Part of a small language model's weights.
Size: 9 layers, 6 heads of 64, MLP 2048 squared ReLU, vocabulary 8192, 59.7M parameters.
Training: a variant of Adam for these matrices, 869M tokens.
Each number is 128 + 32 x the weight over its row's rms, rounded and kept within 0 to 255. Layers, rows and columns count from 0. Numbers have three digits each. The size before them is the row's rms in percent of the matrix's.

# layer 5 attention output (transposed), 384x512, rms 0.0338, rows 135-189, columns 128-255
084:171179119186149138159108132113152129162105056115051150086194106149158137157141134151113161107164166149151103162099171149158135142158128159140141119109255126124143155098127116155176127117121170142123202104172125118102054145153152099100118157095147109157162122183108147114104195165078131123150108110165140093137122050161184137138065109122080133152148133082107177110168173055130087156138
091:111131076151134101171089138171140166186117128168120093119112147120155069148121168103147152150120118069179144171176193118150136078137116127212097110149173158106107156118116145106134150106147144153134178104144130117168164173146089083157137079127074129121162211129118136121171089111146167084073170126136156120105162139111161155113175157150124137063161143162146121192148102105100072081183
094:147121096088123152162089145129121152153148157158155176155150087130108144203128141154164165114077149153101109096100072091169100150142094145071190104171086169112122155149189113150132106142192128097181163174164108192130107091117090099106082104141111128201124107137113115117163144171168137055130117120103102053095131109147138126148161098111124088111147132167187131108096179141182155191108
105:136170076125092106176179144195140209205144022101121150093119163119088137146169138064100135134148146097124038157177129138127036121153155094097126151177111119128118124130104066115175146129129106063154163109129116136081116162080069102119128097164108110141121130165089164101144141119134056122143140087099162144079108127159072153164141079195102142090147184152152108098077131136123091088133
096:112134150155125072074123104111090113137121103143129116108098100096147159119104156083138083118157090127164091114165170074089129111059133117151123168161238136137129120139177113123080114136084091207139133159113127037167086097140085145164129125152060171082050128126110168078142055139205136088102114095126088112101153144133128146127119125121184106105213082136105116125157100182111132082127
100:123069125162158081147107100153097146123181094143091124104165144143077165144141098109067126095125092121141175095075175131127111121103132094161062118122114088133131152104095091105108151158069063199124117159113053110131063143104153179132173116096085094103121105115072077119137078151135109090156193101156113174127087122120202143125082107080169136110101106095196162091096093170137227143095
095:147096135051187050119200070137084168134138141125084130048108174112137124139146159136124101124130090104189106177175139201129144164111117173190149143132116093141063142112121129115145112140087138159108208129107116122151120126131132097153141137100115131078186095145103144079078093086141075087104075129078119157083096154101135103077144150132122150139086180123142125071146096126123107094162
091:108123088169076145164136125112161127145123118150133163172150104115156152120090145128113147091117134111112176157122068183143118092121100143131083161112213110158139174138099097136197110099157139155099148127133130158142134123128169113095120148110147145188169154128127099092147193131083163075099167186134125124118158084135083136138110168169110131100094173095163137139190112107185107133159
099:101115115164140110171113171179132158123117106145170127148083135116122086163135080144148188107139177138149124117205106139137128112146111136113109142117021147104140158126098123161137160121174183076180093132130141132110172113079138162126169087147094059146139162090061168166164131132169152083124147151113141182126060121140158155145139093124153135087155150086171126184093102150120135085104
098:155157115120089102158109099130098115135141103103132077159098123094117160168176159125106155088074129138163120143131159154180112115095170143171090115155078105170094188142097063102182119170160131152139092116085146097087157097157147119151102153120121150125198110145119133136115134090112117092135111141149109121135108106177194105130107091163114103110089179113137075188075163102131094111183
110:200183060124087173131053200139193105125135122184158100112157125150115175134164142114124138111117126096093169144116125125115101050165155060163164092221124098134112133068144110125109148119117115105099046115137102098105088142086155157136123133103099130110133146095155094124169120132124092181164118100138165130134131154211109169177154105147113115129130161147125164153103083186125147099151
094:174114118120124141149108121081184175151151156134186107106148072106100182103142136183106166130106128108129083101076100150124193176170133127119127117182160135099132126128114162122137109116155083134105084159095141176168117133140108152105073188094120077161142168110179112152128148177138136112155122117133081110123138166148182135180130101103144146113092119131092150117116184157178144171117
094:091195059096086114098047158143207109180145068086132177082107182107151177142122104088139127063117144127109150061114168148065091116206136156087191113158113094124122091081150112109116151142133141143131177147132142125148109120113206125062140138159074162148184129095098194180151071098101122157156097174113205140109128117190082192176076124115105094138095171154180120096125160102082083140137
092:077177120190217117042114108091155118093154110157084122113106146158085123104116070120198130111093137133121149105084127141131182161207093103100175095102090120120127094134177131119075095132112107127152196119120128120127138117176163083091185125145137100074144126149083121113121150122063151100076081148150164132142130176156128117116137128114127078158128133115108208094186139129081111114081
095:185153120107166097056137112200114138118094094109126121118113098114107109142087117163125103120112161115105106117089139047045126193152107150109143090122158174117145120174146140071115123118186090161122083153141174163142158127113099146105170093073099178163205081112132156138078123132155109146160095140102112138143079123100076099129103153124085162032102064141135124087093126137144206185108
094:069091144082106138107122183131159134139108162125176149118147080078121196165139113169131172094124152165100119162155134154096119139116170115163178127141085126176107137146124134123105118136191132183181136095155147215136051142169157130130187148147140084169150094142111124136171140137129162146219123058093050142134180140180091104109136161131143154155117146175106113100087176153177129173141
098:149102157203146179101104095211159156114122096142102088104166180126092064115131111172141159092091126139102151159085114124091164137158142116058132069102110134059133075114113161120126169107163088060141118169141105179152143153138125139128084180119156151175126145116144125128096166146141131157166062103079096136200184196186155111126212123100160123128108114141079110097102147133175180122165
102:095113146153157074139107134097115127100201136142094138096080146115099111124157088091169125097128109078168149048095191195141123153169132163121100126186073103123143143165199121122074087094131115184080100099075107150165121149108134164150171112133100162101100132145103099134098100158117109158135142169091118159118115168054082164099096149134135147181109101159136180163113075138152112122064
101:124090075141141101120075155167152138134160102113162195110178162151124141158159093095215174148132093098119122062148147145045075085204130122154168165178148103160127142117133144109137091084121104071124144153157135057194099097047112161099189168149173150151107170138150174096156136184138124136131087154113185166167135150150151114141144154155094127216064142116126130145111092197153177122157
100:078105129115199096069090121090123132089073111089156117136113134095151102114124080168114101128135124119163081098129096101080177171169107160102144088091077229106134127150074211106116112183199154095137126124154150181127145145131136069106185074186110108145101118138086164125121140152111135141148109163153088110146110155175094132071123089100123132154134113169131114122118148148153142128123
099:103005194112160110069123101101073090055131161151155107157133126143108097092151143062089128147132130168131137123100184164119140165142095169167111127068164164084064077155121146135122158189171103140136125192097163134086125103127086085081193129119123116153088147111119075117135093121146131122123162173121071141080145149102088120157146110111158102109173090143112134113161047139083120139064
102:119158139050166119103165169071100143092101144069136173158176071107162099106123120091161113120163142133099124180159148147126118143097190092196157169134137101074140140104193158176145098085041127171150126137095148112174110179166051108139171135097109115084125108146185097089117160174190117076088154146096074159130142069065103171138154137139106173137095118138089158118121091129140116092097
087:110145131104176069058126085090096125105125087135075124126096133111128141136091095095070132127116102095170150101105139153158129171130163134064130118139180158160159139143163087147153092230143175163126141052115122118143109181140194114132151131055180081152110111154090115121144100144143116080162163094100129111061101128019134108097164121129084091089156161132109153101147060096115125157124
093:157131148143158119062200103172066110185120091155098097144131128069131171177159122147101158066118108070134191118094092145115184176106130086112096157124145140136109102107073136090157096179062194088172117098124105106083148155162155130099132179126155094173168176133126145143154105161124139106136123152153133118149100119154128068159124130112103131117114171184115160070137130093121160134115
102:073128099139176094121132181100097131105086162062116164082118112075116085112140164140134091183158082161146106104120156123144229133085088128086123104156061148175118148170107141096143112104112142109171151112118127143147132146175122111110126132138088122115145061116140071113110111131168152094186117134168105176150138078135145163114104125152146167092112074100151101121090085160091130166114
082:110113114106058071138114188105171105139176156123105145166078106146132156152130128105117121105124164120105169107150055170155065115150076149072124161155040069118084121145178074155114146110082102169080143180079151127138125067111163181094163120092072149176157155119119092160157087086118095151105106145099144144075098098153092123184134087117106114129152145127168150131134120071116129161126
090:085055148104106149169177143138091181121072155148156164140117204145144058119132123102107073089127094108159086126158151195106101121178106127091172101151130103115134111158157113147097163153172141119168143143121106110185109115116106115165155097147091115108150071160138096125158143114113160138091159114107128093118151172015092145099200099137108154146107212136120115124102055135084080093156
095:156053138082099113139166183147040105130121125181113095179156156193142091096155119123139125135138098137153122106090177096095141145098160104137126159090151178149155101145121152154155141142118102166170116147136052184193106075066152189155141125097120136152141152125094134115113081089173185096108196151096144144093157099090142136142117164064192160158177028144138080101139109203161178101112
098:120105142143066148147126123156170119165171156149141136105135166092155124081174148123124136135144104123145146164176138146166091074114132112117146088144203086084119125181101104122150144108090155195098171162108168103079117130134152078107107174119125115080133107136171132126182143122037098104125122110088076130152147108157166145153089140150131155106156175095148111154142101136108100145063
083:153149117151138077044072177146151153106141110100095167103178110214129192183112081112143108069113130136134111125136134139084130168123135112093104090136000087114124143100144167099107097139121093160102101117164088177156151152106167197067213144195139105192151137106100151121101118153162144176176102132057161151138107173153073193172161141120118169164131074149134159050098121153173222214139
101:140146095124118165163169164126126142140177176159102148135142127141170131186168127153136148123165083134134133142137147187127131117093160173133135140121070070126128096056139117103071185119086149159131137114077118102149105114172112098167174173125158131112161170115087165112112137100151128104079135129111170136083098154105143111146097159126139124140143188130140099138128080126108096123155
085:086103094133102119145149140168082123169125157140115158133159132173113134126156077164149115086129105124207132183112115143138103154147158156096151142080189133137141160098096141132139124123135164138142141133104097148116188098126140153235147148104162154192135117145125102098121132097110175098102118168100176089128169090073102135050173162147104120091112075131111150088145153082122094095152
095:169140103081093140192194142119143115165153086102096144170107093175160178116112158062098103127107117110138094126168157098133104135147127128104136177143209125040087126090176135136118159108080135133137149127161107099103184138072126102159092129163126190115147122116104133110118131120149090138069134144112171102068121167092063207147156094145072151118095183168100108165130168108092087066149
107:114177132103091161184148120158150106146088120135133127139122104128180130113149193161100146126136139158095207129126098159205110089100123104155145152175166137125143110073133134106175118114157159115186173083134166121096077166165124113144150147117133083085221125087145130160127159117080091113158092075116132148197145073167111139207143184088102177095115098129141104146137156125127106129112
095:118145198150081145139182145097107178167113121102124128079160132156204159141104164119156116079136106127150119172162143141115179198129142144185116149141179134082162137128094178111166162125131192129109088059096120145088120125104080090143123142081126171103126116116140153139142125138143121067105077202172151087153147077114128181187101158115094141104144154135093096072132129124146175095069
108:114086138147187075120180148111102140088116119165172115135133164081114105121117107120198107118126119113150126150169112143165139145129105177118170116131187138133170101143144139169115138099129161119165048132113101158177111104097076123123177145204148115164139110207108090120120152124149165144085133174096098138112049165045096099087133200134127171158143095171138132146161093167103102099061
099:133081077147177119170016195120173123090115179163138085109118100051189136098147123127154176125091137144120133118151122129111144110115104127091142161069129173197172105161172106132084204093152152111156135142116169144122117155139146159116134153146126158151133148204134103074113104138161154131128146116136130129074114145166160151151110125076102083203222122112101156129158166160144140122124
099:157090136067102190150141130115143143103146186186130093130115158117161113136132144119102128122107088147132196131098175077212126138133124132111154126157067149135156097031119125136126134106146126082095123101098090091092093150159107098155111134087153158072144124099113141112161055063127121147116131094069134133129196133138108097135217118100119085095141136202126147116116138104081133142129
114:094092146073157119135245142060106122092121177155121136098077147143130119124107082129146082136149136155202134129091135163169132162145060167136149129132125152102059077131168165110111140123124155203134125099072113140144187183151045139152131093147127117135060119183150116125095097123153138152097154124125110120148102179017141191167169078113067158152147136142109137092178169125077079084045
093:142099118165123209140082188139148121110117179089156167128100151117092105140105096146141105097152141139060105136100106158083183086179119162067143099129185083064164137128132106139100122118191061098136105180080161182120150110142175128125042148155112124134095182128141151138135115141110180144153087113125150140117137122149202074126113130083136082119089117122086134104100178138170180100104
094:112109104137214129100132191105052133117122072123111135153140130163080093169122101158154120124110153131133071072085146144081176159187130133149115093070160155098132158105114147091100168107162123091141187152149138167147147133144155129115204176125153091123135154186105125110179112172112139140100126116127114135109059133136158121093160129092133133170082102089172159113143108115104146182109
093:122146110112064150107194182120149130130098135149175104134154062161132151147096145129123121161151088105031158102204099097106144089115112111145103085093101144181115104160144113077105169107106139132094092095173186173126140186089126158164166135184117093140055093084120197165159119136128073151151124131149102135074108176087104092126105113160113061132136108137085137146047110155165122069106
097:154120147137205116088041195167144146105168132124162141126152131095170148130154069155123130153099124153147104162107139130135131115118083129120158117125152155124109065116177109119125076118158129086122158199115133161123152144172106100137158138146081112165124084142154079093155113166130114150124080153107132150128163175142131091124114112108114100162172123145109189120120102148102168173114
095:111122107175128122171122160145149104102125061121130161171185178152164127190143130133108142101087169116175119124126150078142083108173120113156147115115201131144139154098135133138183092097174184123111136053132149099071150152140137144113133154073176072121170114088112159152143148098078119113143136123173199138095118111134155096139122240137036137100088123100143060191137103110123099139123
107:145140059115100075108128093140103052195103147158151116128142121137145146136100145131120119133127125140061122143160134143106105132087138156173152132168182147137093161123165060166154098128122100177160120123103137146107157148132145141130117123123149148119134145137075102138156132143138047106089147085105219131120098098155091201129130094150100175106091157145184094189082094228172177107131
093:147189125100144121105168132124138094149119143066091119090154097173106162102134123110096136126132180138108133148125083131149166117115112167124159078083067138107113146176134129135127158122113085151127129139151133233138141143122191125127133159164154133147200126114051107129112158156095098142149043125111160148156112175158147149124062096108113122137159116119107130116134221101148141121152
095:101097144145074095157066179137167117141114114111127152194109143137136112139139122157127124162092195157139119089108103149083068092161072119057121105112152126132185124168057137072204141094175096079086130155112153166136146102121155147096151158130146053137092184082135107111086138108055146210143171092110167157169107099161131119148102153131174079159086092097168143182120123128129181118135
084:085183086121133045101143095145109142158156053136103088073158151155149106195168122109154174030166120090142142113113186157140104162238153130086189111148152114155154121088092145162143096162080137111110137113160099065104131123131143158120155174076074094118141116147120161078154100089167214124079059143119143103120133151127134080144151114134082094119152173125157142092127076098140123158142
097:137098128152131152076194116109132116166130143123107146141106121165128117122079157135118131190171117187116112167128075099147145083044121162102139155127169191104095134144139115132150133149103129171177084117186132117114156147145177130164002146074181178151098102144143176150151161094178182078128129109127125100114117084142152107137132085133113107100173155118114102118158121145142081138172
101:179131123135113193146087196116171072121137135078128099059102113152135145102137143136140113123139167139060118127119075054085123112150121111096160170113217149131093135094125103119156121137168067149101106122179103166105112145164152097121079105127170162161153139120153128151130159126133091165133125125153104120114141088146130160109181105153110088141108087101082126092161226096123129153102
096:116154098158118186146109142131121174132181080154166130055165081120117156125150157102098170156151159083179114159163125097177080079147111093168128165136176133096133152110090127085134121122127136122152113123127101096110166117134113116124131186099159131161132165114111157095156120102094106137052130097130116093120128128220137135130176096165171144064183156153144128149111119109112079114156
100:132161113102098136213192103129149098104171166165105140141100114179169129112126170103128120144122093106097139095157105126180132120123146127156133137136144096137101163113126100096153163106036123157097168141095101166094102124091074143113078125136173139131142119090124116148164083110183122109131136129155126090113121119156136160157071196128118236102118046126119109112091147100149134086157
099:178163184174082171120101137189142145132179164102144105115089142075157121131159201103097160067093154055107117107149083112148106120086118090137122163129082159180076158127151119133128140095133177061104129140148166106130121127143071135138103115158067131160141103157061155141204153117130077107102174150091119105116154127181108096086121082159132110172091220153136090146156139122111094154177
094:148107143113104120104113161173123201099119100193177102113167141107115101097111117100126134112109116138128149097128138102146099112149138081182174112126057094134115073053126129121120153160182120075105176111154126177121053142125122155092155168163121103136108162119141134162141139166101158165093177121125100173141155107174080113162171130151085087113142173162209146164121088087140179144150
098:077104148189136145099096095079123123126173161091161113132193122086065135113175109141180097147196194128093150080053198107106140130100125118136084116121147165130163105107171152118107141123134124112107114127150103099188103186138163131114128174178151151111148082139112059117135103128102165120124104138162088120109117099109137077087167167139191108138150085096128213166121168148138181114133
# layer 5 attention value, 384x512, rms 0.0314, rows 136-189, columns 128-255
087:100170148109015124152177137091161044092127109140201195136129147078097113076057146132117059115141076133154115096135151125119081158082131130004120116096111066176115149143095116154149108098161137120084019132122165111132126096205093164145113126156057108100100115126130101126160143143097111126163112109129078110148123136157064116041090168161156122108137124126132139129080163150120153141086
084:097066120069120151134099130148060125151074115124213087159146157166103137113112048130127110120143176130090114172143111131139087131088114162201123126105111140111109148140075066114114084159054144109079202082079164106134108180136155124125116166148147125120138178125140143118127120127138139114159121120124048118139116118123127102148122173120147085121167196130142090105202166088183175108059
098:120117105125125116125186102122071123120174179107121123119092158123172089077124158099146094141192138160164126190120138129160131151165139112142168097125128159048107123170128143151120063127140090078133125111146122138143143198102144094119077073096198108095107100112112089168188096110160171106205118119143117104126106151085108111103111102121098095181181133129147153129114120146125140130162
088:145123130194118139117118106096117110115154167177134137087135084120006102172079171099124217105108141150159128076157139159154182145102086104043138146118135162149110118101184103168109092175153153134172162101125119155131094121154117163153140163092118136195117091140115076114130142120145119103087184128093175172145140095142127112118169164156171143148138066174162145102072174108131126128123
100:126126096157178124124164094169160091158115164149130076114135093115120161153094211096129181138150145111092132135129115122159116121072103104158132096118112094118206087122146163152051110095158150180202182113112100132147138110109174132147084136060164167153114136126100145116105138047141128100122126128131139130123066150207142125192131101129136170142184135062129181177132103156101079132146
086:122185087068173100166156088126139116134139153187106125161094190144139103167167084163129164161139125142140135136189128115159152138223158122063129074140129124185133120131123200185122113111184106121160195135134091105167139109103081034108108031134068171140137111123148141159168108122157077169116147128149154110143140179152118142117105081166125123133155079093198176124115155119095134153196
084:170104127091124117123172182090158136108053182132104105093140135162234149121119133152120079149097119107152152170091144104142140187150105146111124136102155071149117136155129161111156169105145114112084071147177166096096096129147121094095113057079136129127112202115145171073185160126077101138136099126116148144122176149156130128113119135109134071104153112103109116191184102146102136131077
094:121150097079113129166136219096176095084157131116175133140096150077123188099128109120098094118084130146118167090172149126099124128059148136082120139076112132109079139163107108146161086114175098104112013108140192175135128147127119150140150131094128125106109133121117152086194151119143126111130122127124140114114145148134068167135114090165112105140170114157097176107145144134142122107144
093:164103089134161094124146153107168143119178170118117086142121103123232153081084073120139137155184092139109128164086154130148132159134099133103100086110134036085112123149130166139103091121017125104106110130099116111153096123157156130115105057091136129153095090123112188121181144134109134146164099102117116117118132164114195089162104140130102124116112138068147142082137139113113147124137
093:145161095095108113115120147107109013119118091113139147084099145120066150031147106087122118116155145148116148154153101106142114143054070119125152110145132089083240129117100150122115130108056136139164094099096156141131108155199166148136162169114127125097104128143108058087098116093121159104133123142109086128119117117182142188139113149085123155143219177084109143162090156117107172138160
090:132108090115146153116113119127091017141108123124191146156099067143179126126159169088129149152176120138064144089109064092107141126112144148114125141166137092090189122114133108059133145137080107174106185110103132138138103110145180149111171124107070157062154098147111227121153135195069144166109141125119119178104092159138111177132135104170108153088119198117095094124105116120095052141096
084:109100151048097117129123159129153088102139126108112158108105154125130069119151154100160137083081158193148182173138143120113103142123141137149150133142126168157146113125153077054161127117147129095102126138129168137101109128094184096077097162134159120135123137145141062187162091154150166095144133149156168124137152090154051179107168101070115087119128138156100092118155108099135149123179
091:117064174182152122145134134092126194161100131149132116117193169186139115138067133146147130159043102110101093121103134161118104093195171123194120154127115161165113098112149087131077207136174094123123145199105184100104172108107062117089151127216117114108173130147157048143077092122106108132068146093157102101110139085120116069122131150134137100108099160123097169093142119091137134156135
096:118181117119151120120138144174141171121144121128091133146168091136092104136112108111120086118213150126095175159142108094108132090113098157158098120164133094126103141162140092199129169120183082157104117122139161134139104168095113087122098207166159155089131135116122167120140037176162113113114164130135075158129159125216062101123105065159123164103086131127105177114171126125142076124116
082:128090139165074158133115121113084121214132123140136051171150134178148112113082133109150035136167172185113079117122084087128135172140165146115126154190146137108152119118080057047144188124006113107133178112124115152146072126162191085101141080120113147120156152147116164130154099175152113132127126104155091098166192145093134141195131147119129116085159153156134097111179118148123130142110
085:116115133117128155143129129163098134180145141129171105164147144158184123130131149136117122149178100091178104168134094147097068093115110143219129152153144130115144123091111057118078112163093132113102139152114101121122125147089154130155110116125124149129141152133133090148149064098100178172120138104138095135088104108124161139132133098134126103098092190106113170151076115125140105125094
087:128118140090112131138108199092123132131083175196053090118149107112146145182021195131140101150079149118193122171073118109154174136166131121158112078169119127181144141090143152129047148105173077093171176119156122183148098084104156090146129081076110132106145094142152118148114149162116135095107139105150161155134205130144084127131149157144165146132185231110109130191110157157093103123157
085:139174105110122122121154086144120098122067122105108125133086099125032122072137144123104100176125166129141101173121159144170089106102116099093122097142129144189182108086117150060182081106128122146109095090120145161112090102164217132094110201136142121113119022113151077117162150151109150147166126159128107145123150094136082183128126117170120178106073141150108155104105122123122101102105
098:125124171083109119140156126140056169141099037096183081119119090142139139148228119155121050072140093154074138063122084083138114111184146146146118159111135167177055134139124119114154133102118107177125090168125159118105177144067067137115168148141121150133104143142113208140135052200144091108152123110146161099138163158097105158123094139122108173100081140143120163064154161124130103132159
094:097156146131050145121118216109095162089098121159166101112115129095156144146177121141126059142123150112121119128150126092114127127106130150165093117141117124140086130121156118189117107116096120126098092145054150101116138124139076134146157128145090130157126198090130125120108142105134083159096138138133101218132093145132162129138119131105187161084230145117084127212098094144128104134111
084:117153137158135120141146107096140111150124139141068158084063148063167120140098153111099116083105116117123110086159114158093158066164117077164142135124125175077174138171160189155137157127192144130088185108111083132139086179159163098105147132137123068124176110136102088114130173147168127102188089103072161129105057143098144138163115118118155159120147081123134161088105132094109156102115
082:106118132106127085127104091151127136104116120168100098061115103042146198163160159133139133152120107143120164107130149149177137142095140129140123082159123089086104110069101188185093065104102115079120212124097146138137115157112135133102180070074151132094111195114116134182084114085118119155126136124105124157153104116028188099138114127111121162176239129155140166201147144143151142139131
085:146132140124187105126177102107108174158153101156168202157174177148163132105166171151152097129144184102156156117135109121121150119185110135123118126120143115119055156116032165219117115133148076134157148131141160123103154115119067099149100080106143178095119220138108073140195116109126099171088157099094117161106098113093151084100131075059133107139136091109105175136104110175131124118141
082:109145149178090208135189133150213043106051112132104209122165117113128118122031160169098110145140120101118129117124098131084109149096118114118119074158120102154114182098120136098099087125155103132078113133088182079165184120118169110122167195132146089146142069107167160053146121196119049161204133141142044123151087152124066145174134121116169116071105183136075179030133109099119117107142
088:092124131096138133162105200120103138114118173111107168171148184156115086164078139067079150139097207098134133184110121142119165123095124146176165127084094215163122164122191099126144156100124083133146095124109139190151104153143126117129077116149126122093107098125118094164164163133109134078116125180135147147119190132195098121124159105110140060140116089140099101178193143166131115101142
091:087112095089094130133163109195059089130117116149086115116103181115139138132138111156129037117111117136162145132160108115168096123128116089124178109127085082099153122077121161107151088132129167124087157090138083134147087153164148111137075093107109107172121111095188106153189154107124129126174114120131066116132118139123137129161104154117159163185190145127149129197144093142153199123078
096:049151086162102144082164184071136172181146108130065037178114094149178156184126106143138054132114131121111140160166138123155109135067120111150110111128120078133157102155113109170083153059105144206134116157090098126124168123146116141119098174176127122154095170142122197099062084062174096099156110126129157129121104120156145196136113114143114122096125102134127230115152155126070119149138
088:191134150158118092144096108138109059155113209150123110102132192079105101094099181117154245169133103123168168127101135169142114132161115154076177123103133142122154107077171099111095163181110176086094190072135058080154097083206158156146166054076113125122190108123079107133161181137117171143139155148108172131129120158090136126096160155162150096198094229168145049159137116166117116137070
086:081087185100163137115148162108142091152136111141065156148133159158074132132098174083109124103138217117092058175136083138096104126082132146221112132144125158162171149146111032055133125130115097193171186129103186163138122135092156130128121189180135130062112108098128172169127078115183146107083125155128087138126197143189119122151137104087119092094128117105134159092198127112158127090119
092:172111121095100112134077075114190141138105125143114187131133185069117173112119144135117145105108119156124153131129134156079108154149116131003101089139107042140148095105120197118106137135191158118148145094115096105138111059163107132125155110165091131086170120125112066145111152053141108145082119144162159090154076149114117149122137112122158100118194105100100179186138092140157127138163
085:088076135164151102106217135125134226177092082150127073150160174206189143135155094132146055092103121149140103159109144120082092123169073117143118109137126104139153132147057161202124141083139129156126156154138115149109142102130100104140101150196131104102104224114121100155175065102113095130214120098117077122114080114160124112035124169114125036128151087059126234153192163171142136141095
085:086138127094155108131097162194147160107134086115113136134110133075135133167220130135126110090165113168180152175114161122111099141076113112080194153071118143085162115133140183127208122087155182134120110064152052091104150125143135137140136155176125127148143106108124091190149134092127146065184134166081149111133077148179132164117132141122163082174191147141083130127102149129123129149173
093:128143111114081109151149117052221053148098139117153180176135176129138117059133179094135157160129130118142110095164119128150126138162127091083140144139167176130139131189080102160170148139104142101119103156119161092147144112194159097120122132156139138138131135142147097121176164145130116150121151135125123137131096122087067164104136092077114120147081127133097162074110150163088113134143
083:141070092105162132136126113093190085155135082139138191164090164137125138126191164126114138139113173096151125033123152136089137103186083123086103112085148096104123130148072164116120201093196174135108110127129193120154124036151108133102098132093097143121123162124104111141148129130128138139121127129170122130108102176104165144086101135070168073101123096119167138134159150077121124137108
090:098092074142144152131112115174093144099114080166162083181124102110122109178153088175126064180106131153153057100158108124180178110130171124101096140150144179092055133138086113166130100075157141084097135123096180129111107092124157068111157114119077160135187130123138098133167169148175086105080123124154093104095104100084117111123124098139125165152177153182135234133070162053123154108165
089:120132120191151172157112068142150081107088159129183121129129110127062129086108098181087095135134135131129100146140079113132122078051140108073186110126119155103166124027145128091129112135087193136197095074090112145135142077148181163138163205139099121163120078126124142071103144112096098107093138134119114126148078119180083170184138164186161151109175185170082060104135140156143105145143
092:121149115105072132123145114103161074154145179116160128123133150087153094079107154116147097141145102160107115172200133154074088101164111126137106129182107063107204121156107085115093127118078148094174119138093093077142149085162075121130111090129127153124136169172174083132050126088164133175110139100141071127113101120144145150084126114084115146155117145105140150157093080158130146126155
095:111146122079106164140135179169049169102106066154070152113086141085108107179218128132120117131105149156115149121115107113142153141180144125137148110147116166166085128069136159179119100098192110144097193092128108129125111133080121088109158032117080126143159108145130160195140143118110101109095147143074099155120110145115141166109112101104142161178227121132154092177154158104141150125111
081:171124113160158105144062113126112146129148082113192118090094090162189128081146125121129101092153115117162132139083119133046109108045137146112121142117135110086117100064152055050164154174098147202066132072122127141124101159115209151127153138115174130154183119162082168149088135132109153126158146147106139098117130115110158148102123143147113093122076161164091057113133143088176102117103
087:101165165113175150135142110159166171172081056136175111140117157103105153122081161152123113061132155148149072134140118118102058113081124094177094071097091112107179089109107172100115122135128169159148166116073097060121161091127122128129121248133080137153147121110132126128088107170142123122168097119132134115126054147199110124175102130133177150039085210067111215090134101129130141152166
090:170203085135106133133109136094081103119127167114128164181079157033044129122119178074104149093109176106136111086206120110104178145099183159066121124087117146111149091190135086130100111099088162137135099131126182152159109165160153135161188153070107134105129086155089145132089106109147102094128110153140140094154105160100076123114115134150141191165143166184046134124103160171107151104154
089:134065113093106143128085113134071076140112145173162089118129145122156104097059100146134169084135119114133074154182081125159122098162112119167145121121138198095148125007098078073146087147103157088123166122130079132105142072095100178140161122186073142178152114118128084111166191136132151186139154107149032122107165123105161132192165146130162116150145158136102112162023141173154106137126
084:145171103093133122184180109143194158118157079103156119186153147085065145123120166144128167120148149132154151188072132139107067171138106088125104084107113111177174143157098159154152174132157141104169165114116098115125120123178148150123113149115133133155106135109139177170131125165125156136192156154132074131151090121185111125077169139158103095148115134092138136153102123138121136141098
097:087130041100171126147159107144137191168149181162105055138145114158070121132068109147106147158221171136123113139094099148143116163112112097109140096094143085150144106154159125146151119141113105151153107127080148141115107192143185158117107132088137136115123120107108133154168106121174116053134143142121137136142088154174166140158108106128094126144155138131076163083193143136100156111152
093:141109154163206152144122115147148140145138102112115094130159070182182131140154118137133154137116114132118063067081106131059156141144191152142129169141137157118059133100168132138086178186157108169201153118140157086143159137084157132122150134076144136116159085150119170158110087127146156090112123121096146101111138172155172097147113119161123105131025136154095132033174154110128080143182
092:181138182097103153123130109122144080172073166101170074141136126085150167126117157131113125115159182120177120205107091108127085076104118119167113134162159040142166114136190118105148186129095156159188177121103122117101136048127182121155082120134163175093129162147108130185093109120107153144118125148121175177108136156144189168119106107180158107071124219095093138164153109104112091124126
089:121081171112138101112169111144138132158126117130133209160141172117102123091122112141143159117122139128138112099106119114103109186170152123101094122126161181146145154112052143168143107135184120109149109147142174133102125096107114158107058103178117118091140174139142044104130155050124152137099160101104127127126155085140097086034133142068146117140098087062189183103136156116162160144144
093:150093123138157130103119138146133138086139092115128125040124090085084137137229078127115184171152146154127130126095186173132171137060088146047120130092118179151097147099119176173138083180130118175110056112121154126117137184099115170173192132150117111071126094117120129155142115084128137115129129160091123153137124138065155117065144103100067077148168093180124101125154144123164131115096
090:111162131122118131086094169088099167101099132132166116135127125173136062117158141146135096124137136129146140192100166137122148132144098150209162138106133176175155123157112105152167198137099126152153129162163144157098151123133093113142142166170141114146124225136157154131152114205068142138188156122113119158101167080163085106037158152102094099139100107117099046151165117190155121148090
088:144126105113139118105138151062131124086173153093153191134138173095082120090175137091126129098101168128099080116146191101070147169106143152088097133108115135150115145198135180154087164160093066096161077159131166118122168079137066129114090080130127113106146137113123081103068178104098144146117098148076128085136138140213121115086112128077144144123216060071144151089153141120111151141113
090:132215088157144147128133159148178122114125175113083164177137095173099144187106174107139193174081151099111103155169134147133145174093123099140131141139130137115162144166157165094178156130152164075076134121146119127146141139150221082150115173090171133183115143137115165074150181117178100144163130136147193164169098113201091188167142106181141147168091090136158114063160154100094078121164
092:162113088170135103163093090146114174126113089131175112138131166111146120096087084141117141070161127139149151166144085152123124129153123131149120113091111188148061142097126129080135088160071128131186112081146040090147112136130083203121092160112101121167133084112119143109191125148115162103107129102120102091135154119134110157196129162121137092170098151140090131138115116175173121109142
090:142112140083132128083133124108153050122116120093151166148091182091201110040093156129129150123075126109134124093191134098151096151161160142142124122104131183151161140099076043117112159134118167053149063169136180166112150154102147162120131048161127105096124167159105099112100180093133121156128083124153105122108055127090126167110138103059130126109165127148126143104096065136116106136108
094:091110156170158129136080118153162125125092133152103059104151082099072127139110182129123150154110138124156089093143140130121102107035141101176136100146129114041189132057147201139085130143131187160115110138076069156138160089149151159121163122088102104106195160137141121103081147143140146104109140138116118134108129118165091064125134133156125154091198205105186147189125079138143108123129